Weights of a small GPT-style language model, trained from scratch on English Wikipedia: width 256, 11.3M parameters.
Each number is 128 + 24 x the weight over its row's rms, rounded and kept within 0 to 255. Layers, rows and columns count from 0. Numbers have three digits each. The size before them is the row's rms in percent of the matrix's.

# down: layer 8 MLP down (transposed), 1024x256, rms 0.0528, rows 160-212, columns 128-255
# up: layer 8 MLP up, 1024x256, rms 0.137, rows 161-212, columns 128-255
down160 100:169127119106124134099057156172151139134117130109117111147103156125083108139154068168093101170125130104148131156100137139139112121082199146142134114132170138114117123128161096150131109140141107119168150159120136128110128167113126137118134103134142103103132136147102094115084124124129160135102060113147153053120133179139129087163137131129109119107102145101153108111121110152114135097091
up161 109:120131088140133151104153156122132130111100116130119126142128111128150124118115155154150137092117197082122114123155103123139097092126119136127199114149101145135108098100151121091142123148115131141083112164107082100147121159099123116131145128125138089164131099129124139082141149145141135164136128111100106110075091134108154102112158106110165148066128108139119087110129095145147139109123
down161 115:137149111130166144135119076120124102106097139068131099140117145110140125100129136118141141132174111096110104107114112155136146113137092100090131140145106125132128113093152122085101156129106144123116091123124123107123159133128150149161143155122157147125090093169134163122129092142122144136116135142129176109127120134110164090089155152108150137097142072166123070095138130086140082123108
up162 098:110119108131123104108153109112149107142160158131146162101135107107135168118152127101117103114124117136089120115131077109189145149119121114106096098129171171179130165118081088127139131110099142056108145139138094131112128108171126188142157123137134151121133107138116114148107138100133147158125113112140140140157105146106135127102136089145124125143134135173108110121118142123111115130141
down162 106:142084135097145119100122159130135123132132106124104164145105103127123159130112128084113118151134117145127103117116091112117097115201128144111135118127141181084064154111093126129099122099149170142132125100139103138117106130131155129081131157099100104156140112141165131148132125118112133079170133171131131108115159133181158077094110126082119118138152154121104114089128144154152162140116
up163 102:151166140142176184148125122184143116125145113140131152165130071185103146088150118166093121125165136124122099117133173169084078107134121152168092114110151146151126109150091155125129154163117166153117095181099122103122138151130168146073076142141140141139123099119136134093118106128113115131153143120107155143135136107166142096113134146120123164141187110126122104135117137147105196115171
down163 096:148088154161135114153124135137117100134120144106117106140112113135150143117175161148078149108151113151145108125084132152106122147106131095127155121150132115133143081114186144115098084074113139135103106110157142167108186148158118111145163119111139059161121104112147164173165146132106140124121135108113101128129154125175095100158129119130081131111127137139126086125120107131176127128106
up164 098:150135125172139112077094102105115149167129157136094139083128164171142132130106130134135122145108107131139158160116114127183145136121113158118128167107109145127150119084144107135145112112099141162126145105118119154094114128147130110141112107071135125103121085157101112109132160133119125171129109125122155108163137129140156138126130120097136129144109145147127121085109153148129162127150
down164 094:153161190088108117129136140138083103104162121129192110141108151122129112118123120138102144114082124128146121139151115129176122100117147125195095148167155083120095124157134142103146123131133145139137097104112135130128141132131145139135097128078135113142131116147128119107190129105153146132141087116107138167094160124143142108161125118117158110126184196118140116153114109076118136137119
up165 100:137102107161160100124141135120147138134127107132137138151104064129082178127090153151108132119125139107152134107121108157144075142091116076135146108125099133110132153106131144107102096151127135184134095126139117105111128141165120124136122121092121108127131166123084118111162119147096121146129142157142101124105121121092134150084104104153148093133143125123103101151109141137129103125106
down165 100:170102108095100131134116104152143159137129120137144143111160145086129158104103073158110153117187106161089138129148134119090160119163142178131119117142144142161144139156141123133115132115118146128092162099119118130161122117127166122120139127148155147140157071145111127115124096144129161138162128085147154116130092123114117063096146161088138156174122146097101116169101126085102102176130
up166 104:147121128101111126124136173129119138152074150100150122143139099126160095133100149110117091129158114150131134155126112125137109115108105158132112135095149117098156124119136146112165108163131094112131104114132111120188116108121151138174194147085136140125115120121095111121123109093098107152148141164115197103147081116141126143142122146125132107085114160114120114183159134119172160128151
down166 104:110099097127149134115138119187142095123104160145132124117150107140119140112145091167142117159114143171169151140103085153114151117125122108120170121161135177127133122130140131127107124094131115084106122117170141111108139143156159114075112103123103078112128150149151153130108135123100129069120130127107162125146179127149164124168173120153137120158091100116128131114094131122132117112135
up167 098:096153150110152163128115131113150110124119121103112151138161129126171140123091136197122142173138145181083121103107143108126118161132108115115121111123137121118128101128183152141135141135138135140095148130140109135118123102164117166126119137141128133115106076125188162102117107132111132153146118089106134140083133170098083145126106102133127120111100111147155120139116134106118111151149
down167 096:128150143144148109084126135098125144132166163087121128095147118169124110150164125111136102136087142140105151151086171122167114122167149160151142131131148133095097132151091142110162145130123138111123123111049176121100171152153113169131167123156140142141154111134092095132138136128124126139155117148134154146135100110144104112145104114151158075145131094166087122159113122101097146124122
up168 101:147128129102123119132133117145132125181114086116136116157134154097121111129128132174132141089121113126151157124144121114153142151147109140151161123107108156124139125146127118112116151132120148125139125153119163134107178140180131171176155101128081088126133121166157157079099181140114129144140103082090098134124100103102116196156133121124100124134119137101139134151081164173159111099108
down168 100:115169161125176098082154171164162156115112121111115127127103122153161086121143151148166136099103077140146145159152122122093150117127119134089143114090126103136124073142150148162098133137148134119132119148136137137140144154120066126116172147049110129130111137137118094144142151117133105149154150108106128150158164105115090138140144125127116113124133148106114090154073122142110109121127
up169 102:156118150136150133146114148145146106155135112077097101113155154165150130146120122152169119127093143104129134133091178149127171109153114136122145145153086136154118090140071080153098124114127107149106155168125145137134120148169113103137086149102135116148146164121106154157119158147135127114118137142121133143147130098083112138137153137102144126118130095153120166159147110155107112172145
down169 097:107178178156109091153159148119128122144128129118119095145130108104157130101128130100133133167206152118138123120143148162094098114150130087137127126140102173133184159145153143094124156133136107089138122141136173157116146151107157152132117127155099096127141120155113129129137111118132138139128154113089112065163128086122098116132134133139124176139121103104123110134092112125143123097119
up170 093:095129165151141149150137123134142123146177115165163143175103142158144136118120140146141163138179162091131176102104107168155158118144159124136141129088121166149121158116110130119160157102140106119117127103157115095103125146131143122111114112136158126137120098101122111116094100163141086130151089125080143142153140135181136153137125126139120108115146173166137103160119124159133148105113
down170 096:115131141124121156131101153119153144140130117182147102115142157124115138126159097130122120154120104139164101127142150216114147090124134112129163093119139164123099180149135170186132130138143096134114145129146111126117080177089118150127094175148130120157148121153101159151145100163146168139136132119153113126142172138145102114158134138131152051142092077135152159104140089114166118127150
up171 093:097141143141163150128124119135142180132113126150104132130059126141111077088162148134138140159109119075117101127183123094128136139158113138129124173109106118109140113089106131106114138166089132090142112159098147161121162126079127116072129108112086172123149123118149147146162110093155134088117137131151142135116132125124122140093095099125119140128131080127165109124117126096172084128104
down171 090:111109163115104137132101119159149131124121141125124144111142124105149100145127129095160136096116144136145116108090112155178152134118150085149137100132140133172104119117103097140149132146159135121150125110121155121137108103154118170110086132102106122115134111126111118119119116129146103161169118099152123136111153139158150137116068167087093086135085109156117152128173144116097122111121
up172 089:166134135091128150099136091089129136124115147128127105131122155137132069103165083156074138123153101087155103134133158111151107111103123095147163163145119155144110175120167128141115109126160105117137151099115140121120144120125124118125125140096073126124131144119145118143106146154135138166142115144158136124171136082076122165133142097097139136084118112132096143127131151175099113154115
down172 080:081106140110126144140102154155102147126129099120093125131170147120147139147106141135128176151095189134116168064107122108112139114139108174142134125163122105083092078177122125130137121130107158116152117160113126130142123129187149110145153090106171121085162120136103113098117150108120135118149137134127144119107136139146161129118182132137124146153098129117147113173084070092130143161109
up173 102:140141155067168113113160121138143095081163113135129128094159117074123138114166104162106102104088101123139133110123105091101137101144145153114134168123110118173103131138098099119135139179112143141153132122141139137146142142119119102147100169115148167156090134102119137124169114150100143128149131130120103069158136169117145138144129113121113138105124122109122107138063156146117130139130
down173 102:136125134100148147147106119088052145119152097149123128134208106109131086135112148155156131118128113103093144158135111123110142098133157127145114090140140142121096092124142112137102130202124101144155139191155114139110150140098134167074128157191138111116135102144123106146127141171160171126130109116115147148133095115112142111117105089145129098132096137101131117113099107156086101120120
up174 106:131120154101127169138108134131121129110158123147154101154115161118130123118153112132136149159084140138162075151132139099139156116123153140138117088109130159148108155100128111127110141128170159153106142142110120111122156152138129098123120086126153180153058118144096138104097090122149183112163102134116136107119125152136129140137130079164133168127121093103108170103165143131143107141131
down174 107:083156143101116077144098157130112143122132142152125068139128130096150140173200194094124115147135139111115127071144156128124173130128143153155108135106111141149121114096107165141114111121138134136126115149068135110153177077119131141102111124130127158144145117103110134163146157095130124115096148113127083099138124106136121156146119137124126132168159129114116126110133149152125113134150
up175 098:104074127109159129122123135160129073137145108139122150093090123148172147105122154110174148119107102155170111095118106095138099122119110094160150116128103110111119149128093112118097119144098099089118134144137111121125098142111139126130129101122125092135158127142113161135178120094147110177110110093066133081119136172142111142111132139147139121176144113168139132112135112143148136127134
down175 105:132091167093140103144132153120115119182162103152109165105143150168161109174119105093134148109129132162142098125103129147135104155174126135143169137155111134101149091147132108169139133102110093134143159112134111138138107126145087132116139140141110119105134106079119090125111098089159125136110144159163118112119140102074104117151144102113158108195137128148125115126094124161103111118122
up176 105:148108141132110125111158152136167127083128115125111115163140137153122177111130111109155132040127104185101141184105100187142135073102121077138120140093159090117118113127127125144133162105102139126080152138169115136176099133156146099130114150101106132123166137140150116157168140120106179107128116107125157131127131109120180154095140136133155105151161119107131139131103150149112136110127
down176 102:100108149109134147132134125142113138118171144108153103160117070096126112124177135115126189157133099131092128157114114099156143125084107100133164119114150088138115083138116129130123120162112074114131130123114121152133136129102118122156122121107125108130185126122160115056107088091144132154133178133120140128132106111131123142156092117131141133139119134099124099137169150105111114143177
up177 092:102129177106120149131144118150147121123120125187118144097089111136126114058112086163138159124155124111118141077161102104116099160123132134100110093144139161079168102144140118095083155149191133136111111109130098193118121110125150134113151125113108093124092120137094143140088134135120109122146131097132110170137104102124130132165101165106167128148121145112112112114135131142122098113173
down177 085:088134114109131107165126142097146137153131167145112105141127071072133127158110121141114134175144130183107147136128103127118146101122122103140128150151131133151078101122168134153161106149109113132115128108123136110139094149130120086114141119084176122115155105168137117133157135135120142092104180174141121122124131163131167093116102119164116133125136091136097095136142110106117109109110
up178 094:110117094156120160132095150132162111104088098114118172138127107155091147132121130152141125133104126133106134154138095089143138109143125151185114126151116138147170116130141107127113111170143132119121133110117137143132086130127153143171097182134127122116114154122096149119156089162095139137100123112143132127112065123113114170094148131129112123167171121136099083119132140104090160128144
down178 088:095157106078128117116144116141100148141086149104109149135155086083177126169106140142147125114139163145095151152117119154134116154152126095139100119124141130149100127139144143119120207105115150139126124126117112116151141118129122114156134122079122140099135112158132138142113092162145161152138125096101127096094152115147129136140142167085132109087119130105162116143113097153122173103108
up179 105:124128113148120098138134165138146129099091103155173148133092171126151151133136103130109133122107147160141135127113146135107130138069135148163145063141158128100143115131117127133133114112123095117187088153150143113150144130115147147136103136136117075143086114106132132107115089107140145165108157123116115106124122142147116109152102146149148113179144148102134114116118149131134099106126
down179 105:132114089122145136096121131144130124137197139099121133131145129138102140123134104145154160130131128133095107089080135118089129142149146115153151129122157142129123127121104171128116166109135102099058130160082119089094127148142099156114130111149114148158142113139164120134134142120171077109138121129104133115112129130126153118122127086118125109098160134123140129153111122144077140105145
up180 094:099108138061136116106166112125112135150147112133136089165134085142142169106134117135137121096144116126104102094145138133151144176148144133159125127116163138090145180135103084152127140115093153119093140117131130091106109143147128107111128116130100134125121121162127107098153120137128144146158140141136111142117080112108128174134095135120127090103135126144067089135134129116129172119132
down180 092:169146166176083121146074118091109124106102098157158130136096156094177108128112116141154112126120071127158147109103138080141131151081150095126093084155089105127147177145161134130138147143182135099091146136114147128155122109140107162102127080145100149072129171127105162125126141116087126126118112148125093148129146149158103091089114155121104153179114139155104145109103090155071135103143
up181 119:104099174093164159142157136129139132102127121101116137128129119120155120100092117127148112120137099142127088104115131105094126125133159137086129116095119141157128148142118160148184115143112135100152145123156162094113117108103154147118153167095134133137098125154101138132101115115103171152117106156149126152102123146146189147104146170137142183120090147167131101169126178148109150135145
down181 119:112117123144132118138105172121106152126132160134159117136113149101166070081120111129128126182135092111109109105126129104136134098150117144127114118140140142151166091151139140145148232163117123112178130123139182122093146110129103140126155088125105132117132134122154143150123081094122151154114148158147172153121127113181125130139125186098172145186112125102131190133150148113166130116091
up182 096:130123160130135124145087122096161136143086140156104133122113144128102129112118098153132122157161140144117174151121093169141100145107156172128124131149107150140137115154124109118119108117139141144134105121132131073167146180131126097149080093128102121148115145133118150085103130177079157112103113127113136142158072131100103143136169133159148112139095104128145093131105113134153132118137
down182 101:122173116099116120099107138199157151126140126132091095118123126073125114139074143126123158121115111130154109158130145138110110137142118119136103125113121101132076148120134105129149116145156116107108141154152156156154090149161131082123144133170102113165113132170087138168126112078152115121141157120112130111109134119110111128089179141156103159130129155167117112140089128105153113143135
up183 093:151157167159159143179144118148126088119143165122139121133152099190136159156101128103123103167142099128118125151157099160177148124169156159150132143096099116123093221095101116114125144135101118132137101123112129154116118125130128150114106136120138125139151148140140164122097152124104119124105161139107067123134138137108141103131058095108123117087115131173138158118075158126149128122135
down183 091:156156115123106103139074147120136181163129102094117158147132130086132128172167107131166181114109164120116169103137134084111141151096158094154124127105151130164165109135088148154127110149128114142148119134137151134134126160141125108155137123140130155079096139102104124089114124127096152132106083076124131128160096134112140146139165189152129131114115170166144102075122091128122087106125
up184 099:167127119127140124103101117101100104173112095134139092126088085116163111111101136146114123113108131094072095127133096136106166147124113148158117121179152091119121154150148166147124118150152119114093136175142166162095109149113145095133165155103100116174127118116098149162143091142104126154148108135161113132128164076167089144148120140111173134119109124128095089145132120140071151130163
down184 106:133082135173110121136138133095143163108137130109127105095098109111129143119137138135120085122084141115132131136149089113121091115117119134096151147191154181110124112116101133141051141121129158142089111150136119102104144113122154120160117126147129124133126088176105176177119086138106096138112153150180135142140137129115111146071149118161082153115131112103141110120121123097138123116148
up185 097:146136148118173093134149122123140114150170122143088134166123141138093126124124094102129133135111122149103080101091183106124148151184141109143138140129111140106157118167105136122169147125195108105106116115136180132147147171150149117131115166141109166100110117168114133112093153139106129150201115154108121109153114107134147115147131114117089137152149125090104109164161124145109150148172
down185 100:147120113157177122083132154092119070115127108124107134145165112105145119094146164150139170159168157157169112144127110112115112148114096151157119203112124116159105146125113104110112101145102156143151108127102096134125164158108103096100099099151091072108122146130124159177133137147135090098125124146157115151132120128111154143090113153100133115140143144141142159149166124154168119144103
up186 098:132133143148130107106086120127134105129083102153146129103088109147113132141126104142113122128129061132151162127127103131146173138179131143130138146101138137143123160084122109132108105125097160127081147158132147105116165085149145147127151136104120134108114150144101159132107069145137130139197168142072092144126124156136109124122132161159141105153134123146137095110152117130118148159132
down186 095:095148117145152109093091062113142127159115125132129138143101163108152150136184148136163143115129129104127145097133192123151133084084156060130104100149147117130113100145150120164130144107131127123105099126103168148144107121150149127077134144147125121114127134125159162123156160087131158150131133145164123102099134124091163135117104171132151141129090114112151111122148068162129153159119
up187 103:140151153189117144092090202118149107168109112125157149147107157145140095134142136133139140098126152103149118110122144129114109133163084102121172113160138128122142092145144141117114146137109123174129130114119148169108102175130114113157136108137100149180124132099111189141131097134158121124147114108111163160107179141134099105127086067105134116150142141128087161121170111115088121158166
down187 102:125164117155135130127112112143137158138113096122137134102124132107134132143094112126108129090137125157154123117144095117132134104147062102164141120146126156125153157146159122106124127112110108143136155130127098120105092138115158128146132117134151148070139136163129114152087147098147133140114112132140131141117131157150120135139163141105136083120090140110108081112084107152101136155134
up188 095:119154081155126137092116122102127117099099174190128111146112100110125094107076089155172130134138153158148101123133139104133140139143141105081149121150143088131131110118124158123152140135110147181106107131142116128137136106133150078127076098123175106094155124110113150143130137128085121099131101153132164144129181126116144137132137143157174088123126135122107090126080159121135119129109
down188 096:144093119111155142102118112127141103137074133113134111123174151141118163124114104122153130122103099137136127127113077124111114103104133120164098128141136163136144138139122121166143126109131060150082085101118156136154159120085094190115140138118129172152165113149108157161152133129168076142119125100154132092139139105123145115130109113128090096107155124123171120153125176093109146094113
up189 093:070121141114104102151116151161146157126125107137155135106132115096139109144138111147141119150153082130136139143153122119139177150157103135157106116103075135148144089116118098143144128120177141132107171141097118153150180103111114121154080102169134131112102109121149118120087095171144117138120138128141148128111146082129175130137145117160112146077114161128113164119134132112112152180152
down189 096:130110140147123085129131148104062134129115145139143123091083136127100136100099133131136124123081136136092126142095144166128172102072156150155140136145132140143112129158131145153119138165121137120166098143154175138103084136126153188128141139121076127104137163125108121086137125072111110096134165119109175155099136139067102130119122139127179131181109127133172139126094102149148117121083
up190 100:090114128113128150157122107158129148132089188123109151145106117114190144104107124104105153114119122096116119126157146145117121178073152142164086142103132138136147138120123141126099135068095105160114137120153155107133128118150148157116097122153171095123149163125102149111191099172134126165100123111118112162135121128112115140141160142129130110086156160154145092136150138160112146124152
down190 097:075137147142123067096123132132169085130153101108110112153131127143099131090116095092126155144117108125143104166105131133135101124134122121100108173092149132138174118111147094135114135121147147142105111134145112106162105148165138162098099146159123149109120125160094117088116117154147113123121126118169133138139120110104156132113127141110129094105154171164143144124171107151120134119090
up191 100:115095161136160130185113115123120129069141090133165128112168146103102145122109161087151102134138097102131159094099122134106153124121135111154156145138116144113139101122149143120094119098137141118098131146115129143124131098083146089104144134133137109146160149119121116079142125148112178140140111118158156129106100133101168160138106125114146117151189166129124134168115097162159143112167
down191 107:103107102188114153081171115148112118126135164064158113117145139112119168107127129104097154102110138124124138118100117119102104109111108104156150166141131124178141090133168125147103111102147145166145164140094120153126105131116130128115144131136150163092143145110145106149129129119121108059141133179085109099110165112093178117141117133156139131137109160153129121091135091133142156118133
up192 101:147159077120088110166148133134116081156156131120122187137111139126160154096137116143138138124153147155116120116130158116084147128118153084148136133128131117118138133179151092102087105123132133086067129157159133142130109168133162153094142136126079188149070115129144110152154137131118118112117116095083102134078146142084132122139153101108164153157104104100123093142159161105080134135130
down192 103:121114126152120147132170092155117129142121173143137120118126100092166111118157129088113121109138132134098122123126161094141133125144115147132091097114172131150078105113208118147087162139126122138134125130180199109111085170193148158124153115151114137147116115157130144150152158132167104095147160119126118079102126118120153159105129126082154152119117141141138122170129130133141159129155
up193 102:145160181156145126119113131122156126094119138101171106114146158155171128171112121129150138174152132144125088124120167100146114104153136124096123120138104135155126122095089144106137177116141131161108114150147139138166131131122118143087126097099119147099147151097129125089100101145140135086117144134172098123133120163117172142151112132117120112145156096069127144116159089151160120083166
down193 107:164141100115141160163145116129140151151101156150113111149174120125121087159165092097130143109134110155123135136124162134098131142125124112136135102121113130137116167094118169106150099115103129117122169123143174143096128128115114141114128143118130150114157103114136160152108136128136124096142112096093082147117082131137142124112068107128155159148092128125152134153131166123102138107090
up194 099:140162131117122144121115080111132121179103133125126108156095137118133071102088119166120136109133097148127186148163135137114123152161152104128176110138162131116136088130128137148100111122122149124120135134113125115129143153125152149082121125140151102159115123143129123143096078117123121143163048129113136123145178117090086146122165145140075135122105112100098133102128134157083132215135
down194 101:101131101135115128133154140113148122111114134112185138118129162146147125131140125076129102115138128096161146166145137194112111132120169093130083154138134132146111144122112125159141120131098104188147108124095117144146112149136145142138116153140176152164121120131114106126121133122194132124130132152135099130113120102126144098170154114098139164176148111133121146124103125101095126135143
up195 104:182103147098122129138170094156146142127106173097091138126128124144134107064120126103115110156089070166123131113108090109140113125151121051117149152141139140140142130125120106134154127127152112104091193113128102101116139146162140125149133061151187116125165139109150118097140142125140128076138120106136118122119115138110142140121104088136112085104121134102132138146125128145130129087087
down195 099:128097131148137131130170136101112113167139161109117128117140105137136142103140117116130120138088101175126163127095131125096155111121122063095121139154121141098116130156164110143128170124121083109140152158115119143171103136125149115121125108111161128147115101115132119122149089084120141147096120119103115149134140119148082134125144135118137148145102102161106162104136134096129119118133
up196 094:146152125161118121144121120177146070157136086123106115127130142135156159146114100122109118124130140115160136159141183098112132134134160149129132150104122134154166146131129142109104118123119129107148147160144150100145121200106140120137139166108083143131138121099095126115151098144146151108124118159127130062081137142154120132117142088115154127084101186143164108104100159101133149094155
down196 088:102119158138097162128123091144176153121105121109162144157134117147090119124118090127130140130159120166146108155145127148114135135118167118101155119154132144140101106102128151151088160106124132155114128109117105140152114062107102108129097127098159104103125173175101158150127130123082131109169158125183137137128090115121124118112149108095094112109123123129138140188117103141081124123150
up197 098:146112145172172111182103108086152105119104154122142163124126084126136114140109114145118110128126079099141104142139150186113147171129141112108127112150094103160150127106144125072139121181123105140107128109112117148092128130128139146122117143116108160148110078126168116098118113152115122131155102104178132128112128163142078132092131150144175170122165096103137156153148139116119138141096
down197 099:132156097135143103100140133096093136166182120127105115107110091092141095164112146132130089149157155162122124122124128153122146118167127149143164126146100109101133127071147106082097131157137071148090073113103150119131141078098122123146146152132118129150127132108152098133095088137125100144163146109113141142134117165103108121137114104143165143098158098142084114129180135116148126162117
up198 107:132063121123150125142129161169103118143097123148096120071120129171178144125139153144172157132121105104132133122100108147128096139114154141136165145141136161156126146164130154145150138137149133115106131123094151121092097080124144115105107127141132153144076105125152175097191123134122113147165140088147117106133135128117192150143143142142154142126172126139150125164119104140098130146103
down198 099:126135112104122128135168173113111147122162136145176149160090163129110122156142137111156135155091160124118116169131103141147107124113137136123095184134138134144129146112131117147105107098112094104119178116105123152099109148103104108142166067145083082109157134127074122153145143159092150127110160163141095140126171121133101110133109109136110093147076156145103093129145130145137127181096
up199 102:141097123138141113107104141165123119100114105181126105103132130089137104125109128133138079124143087108138108138073120158176103112120119152115118139120116133104120177119115155128154096096110138148169152112082116100160139133139126113141189128104098121116130112101108133131118138167108107165072109123110118113076141163120137153125173095108104112131116106087140132092153152145088091123136
down199 111:126129112097143108145114159142135110141113123141156097153138148092110109132162146111096108086142099079154140133129122141123149137117131123142143173173130150133108147124128136112152117154124146147148148150113163167107150126071127122125115159109110124118140151088126127136126144139136104120161129191125154156131109099088124151141141104115082173167094103169105125095123177111112072107078
up200 093:104103162115104139136139142103179125139142092140126161113106141115099105100194118119124138088124145149161112096126145124125119139128098160105099144128111145143111116159121096121118139099128111130121089071095156128123138136167113129100162130131156107155096106097124150114155160135191156114116125117075138133098126143168144119135110093097128184100132139084093123112157123133135146087167
down200 091:125146147163116128127138141130110152109155105123145124196128131156130126128079116096125129174140107158129153124125148109170128109162144134131138109104100104149143104101121153165124118161145130154211136128121121139144134172125105119128125109120152177141122117179149129129110123135102122156134111088145133110144133134148105140118160152124122118101161145100136106137112105123151179188168
up201 111:090163131126111164132119167098137120138124082106114143135121104134112134143115148131077115128134133184145132134141132146129111149138063117141136100102128128143068147111135089178086144118158144109115135182108124141132126105115117154107091096146149126122144111129117124152119136100135130141149133152180148092125117106065152170147089115096102106120114159188168130149141128150139106159132
down201 109:179105103108161154129142094154100134144089167133097148117131159143112120142128136144118197096164157144140137129120135121157114135156153153157131141130154155205121161128071097148198128110131155133094113114156168135120162126173142121164140136149172149126151132126103149111165142132125067120110112064171127117119113122159106154149145098153137130120140152126099149116089132179109136116119
up202 103:187084116104093103108130115109126163118125090091134140168122137116100104122124104128135109105130152124071076105124147125162165120075101113142120084112128179127087167096138162097143128133134163176151128124117105117150109088078139134113105106108139087167129156112139120100115144125110114137073105133103106098125103143149156114152128147097151148110136104147124139143153171114168144120123
down202 091:137130132172081146106141081115108142139119130098117100133153065139103163113131104102133136108089148149144102120134116138142149114126128135114129129088111181098093114136148121094142157086119139117161137128101158134119172143102094084126071109150128168147117103104116143129102142156126102115131111140121128161138126128129133166115129146123116104086145096175096130151135135147095135138131
up203 112:114112125138127113108122083083140116150133125153133092151150124133130123134096154110106122126107129125131139115175110127100091145177112171106158145138112174152107199119095127119132182142119152105113116143107151145135108115106105098134112109112111143108113126102149101088114144122131159154089105130091133123112127113137139141114148140131133171103086127114122109101143174160133091097135
down203 125:149098107114137094129096095121150117124141144121134143137109110131146112124088117120138127094133134120110162131167149118131159141146096113143161175121148175143134122178089136149122115149038136103102131161132127120127119146136125155146137156173098103145122119094095104136139145119156149130164129164084162156123148117171176135089091129105173153127114110108145066085101150169126085170078
up204 100:121118137142127105143139123078136118091132119129132142171160146120179129101108124177133155114169143124117178100140158155113135111145107092127203082120113147152144104146118132129105112081139138137115149128112137163129112156091155099110148114130182161138106157115099097158142101180170138082128109110136162112074133127113122195123128116150162160170143142092121129156132141145144123073112
down204 101:137111082144128127170100141154119136150111114146161149147128156106145149138151110138105161150120101083101116114146117126086119121156119128137113118096135098127078134140140117150161166146111135087129116129098098124131110080107129149138060133128173133118105133138101130133108162141067109116114168116115132137127152142140104112108155116126148139115151111134124123165110066139185147122132
up205 089:118148126129115146084166118120113130098145141157136150160121106132130109130140118113115144104126126137097154180133115150103145113131143098141142113101096137105121100129117085121167123130128129125142098124179107103200158104120133139125154085073136085127104124122115142121148129123155072133112154087148152139111135121143122131151106105134106172139196120153133145145121115136135138108094
down205 093:189085111139149119137084177150133158096109099126124138093157136068153115152117187135143147135148125126149104128151144157111094139132113108124131119153162115104107112121131168118143108127092170153143158121126130119114136147127156185124155075131156114085149119126131123127144129111125117138124121139066121139133109120101146142134139204119113146086121134127121138130175126155152165144122
up206 097:144080172118120160131128146129106110167130138110118141149161113126150121113112129138131131107142127160147113123138087110134090130171184129119090173110099154126095136109127143101157112095139157046132158157089132131116079128160130075148163138135117109125134149086148140086126150139133171126164141128108121161123136146165146098131098135120159118115141168115139127160115115149124133108120
down206 095:119128105164151129127202089141149155143156108137155122099127115094101187141138107129096099115098126116089106115173157141137075148091126118112091144104145128155157083124136120167135160144134123159170159136134135125138154134131151131141123089155138152146134116146108168137082139120130115125125088135145173148113098094114075129088147168112123157118096118115136132112138146128137146148149
up207 104:121143129126131129116146110122167124138097143140121115137124086123090131097090124160067107133112150148120114091150088157162163114176143085099154155141095156150148165139137124093128170158115105111126147112108135110162151102140150131124099121122112146130107119124135134122147122107124115140125139140068089127143162117168136112129097122126119128154115153104131114126079127120091112139157
down207 095:103103100117130093152135136168113145116076126148111129135052109100101127112071141143110101130125111099126138142164154149121161153127190116156124149128103139150153131117112118172126130105106122124147143158169125129149114087098111170136135112120127142151102102160170127127162098136138116107108141159107104154083139143114077131145113144145123155108144133082140095100134133127119135098109
up208 101:143121127144108114148145132161128135143115125166139127140111143144116130081157128097159134124114105106144101111195144086116154122116145125109168090137099128145114132130133112094143127113135119116087138129166105167142167114150061109106113086105115110161132159101114106101104112128088097084092081103099159147134149143115148136130113125136121141143078119161141094105148114130165136171102
down208 098:104116100093154184120156124134123114085080148153120135152109151138078162147105118113098132105096128132119089121106108142149129129098130168137125140114152111114082120136130134120168107128145113187119111140148096146132154106112108182134144147094191095146115105147109121126150143142055143173124143124153139126146105163082157130136105080144135114160106144108139183132156087118114122136121
up209 094:123143128108131107178144125096129148159132138110081095110140132119119141141108064121146107152082114141149118126131091125119124116132176102118147168111140124142128098105132185128122131163092117163147095158137100118146162095110087090128116146129136148161157156137107123158130102103163183102129136125155141121111104166107102139103202154139169130152147138132136129087086123132153133191136
down209 096:112134085102129170108147097135119152110108155110128145146110147163141146133129108149136117115156114102135133130118109136135118125099133121158137070158144119080083125087100113116147179127122106143168118119139152090095122154140138164139135130112124157127140134137138111120141111123115190119147094127159121106161073143144098146145093164152107171096097110096130141160153112104101187137119
up210 104:146109163106115116138090140103166125136127133138137122144118141146133136134101125122119120140122174116139136112153127143177126138106117104103127137134162119136103186141037148112105164177116124101124111122153146150059141179145144111105131129144075178157131120135115151123127145158194098132122127134142154112142090161121125110118174065111128128108125120090146148153139112124145146140138
down210 100:180132139131081119151144131136147174102092100074099103147165148134080129155116144135136143149097117131119106102124141164183138145081172130102109138162107116096128128127129139109172154138119114125151121164127099133110128138116108125117112086156114152112130109122124161140121150124181143178124175154148137086147117158107086137125115117103147151133123101060125167108112112123136158133125
up211 103:129118117113173113096113136097181135137162134095171145164166121101096140110091121141162138128142091147136153133163120130142137142119150132125113139120142111082172149122177106128116127105161130098103140127149135122173168126088103134147136108133133087130123157113128134134147114123155135138097090119112098128129120149169145155092138150139151153088147086101128117143166134131118135082116
down211 100:120090144103168148127145091117125126163149178153147156155112121135172131100082147163102143125130141135110121136170092109130132131118162153128150146115119142102150133124113125117123117157088149100122142145114132159164109155173123094159119131121145121134098101140146123077157143127143140095163149157166100121138093114134109128092126154124130153110136091126129111109134127101131155157093
up212 092:108153130148142148129121103099137122121103160113109148118112105143126111138130086087067134127120126112114160126181139152091128091064156086129132155129183133180110105093186163136107137107100148141133140127111108122115157144123133115128132116121130171131133096111106070146164099111107117116141119115124131123119155104146113151124135146137106143116163101137119136135087129157136120085150
down212 097:091114150142181144115137122132142146138133120132123117123170125118137150150196148143132165123089174137152108159069119100153138109094086127130155116123123141118152150127101090149129107125183118173197101135144114144139117110119086157138134095139116120110098124148134126106078104112154127119139130153138173142151094088086146117125106164125111160174119118124120127134134111132130102103197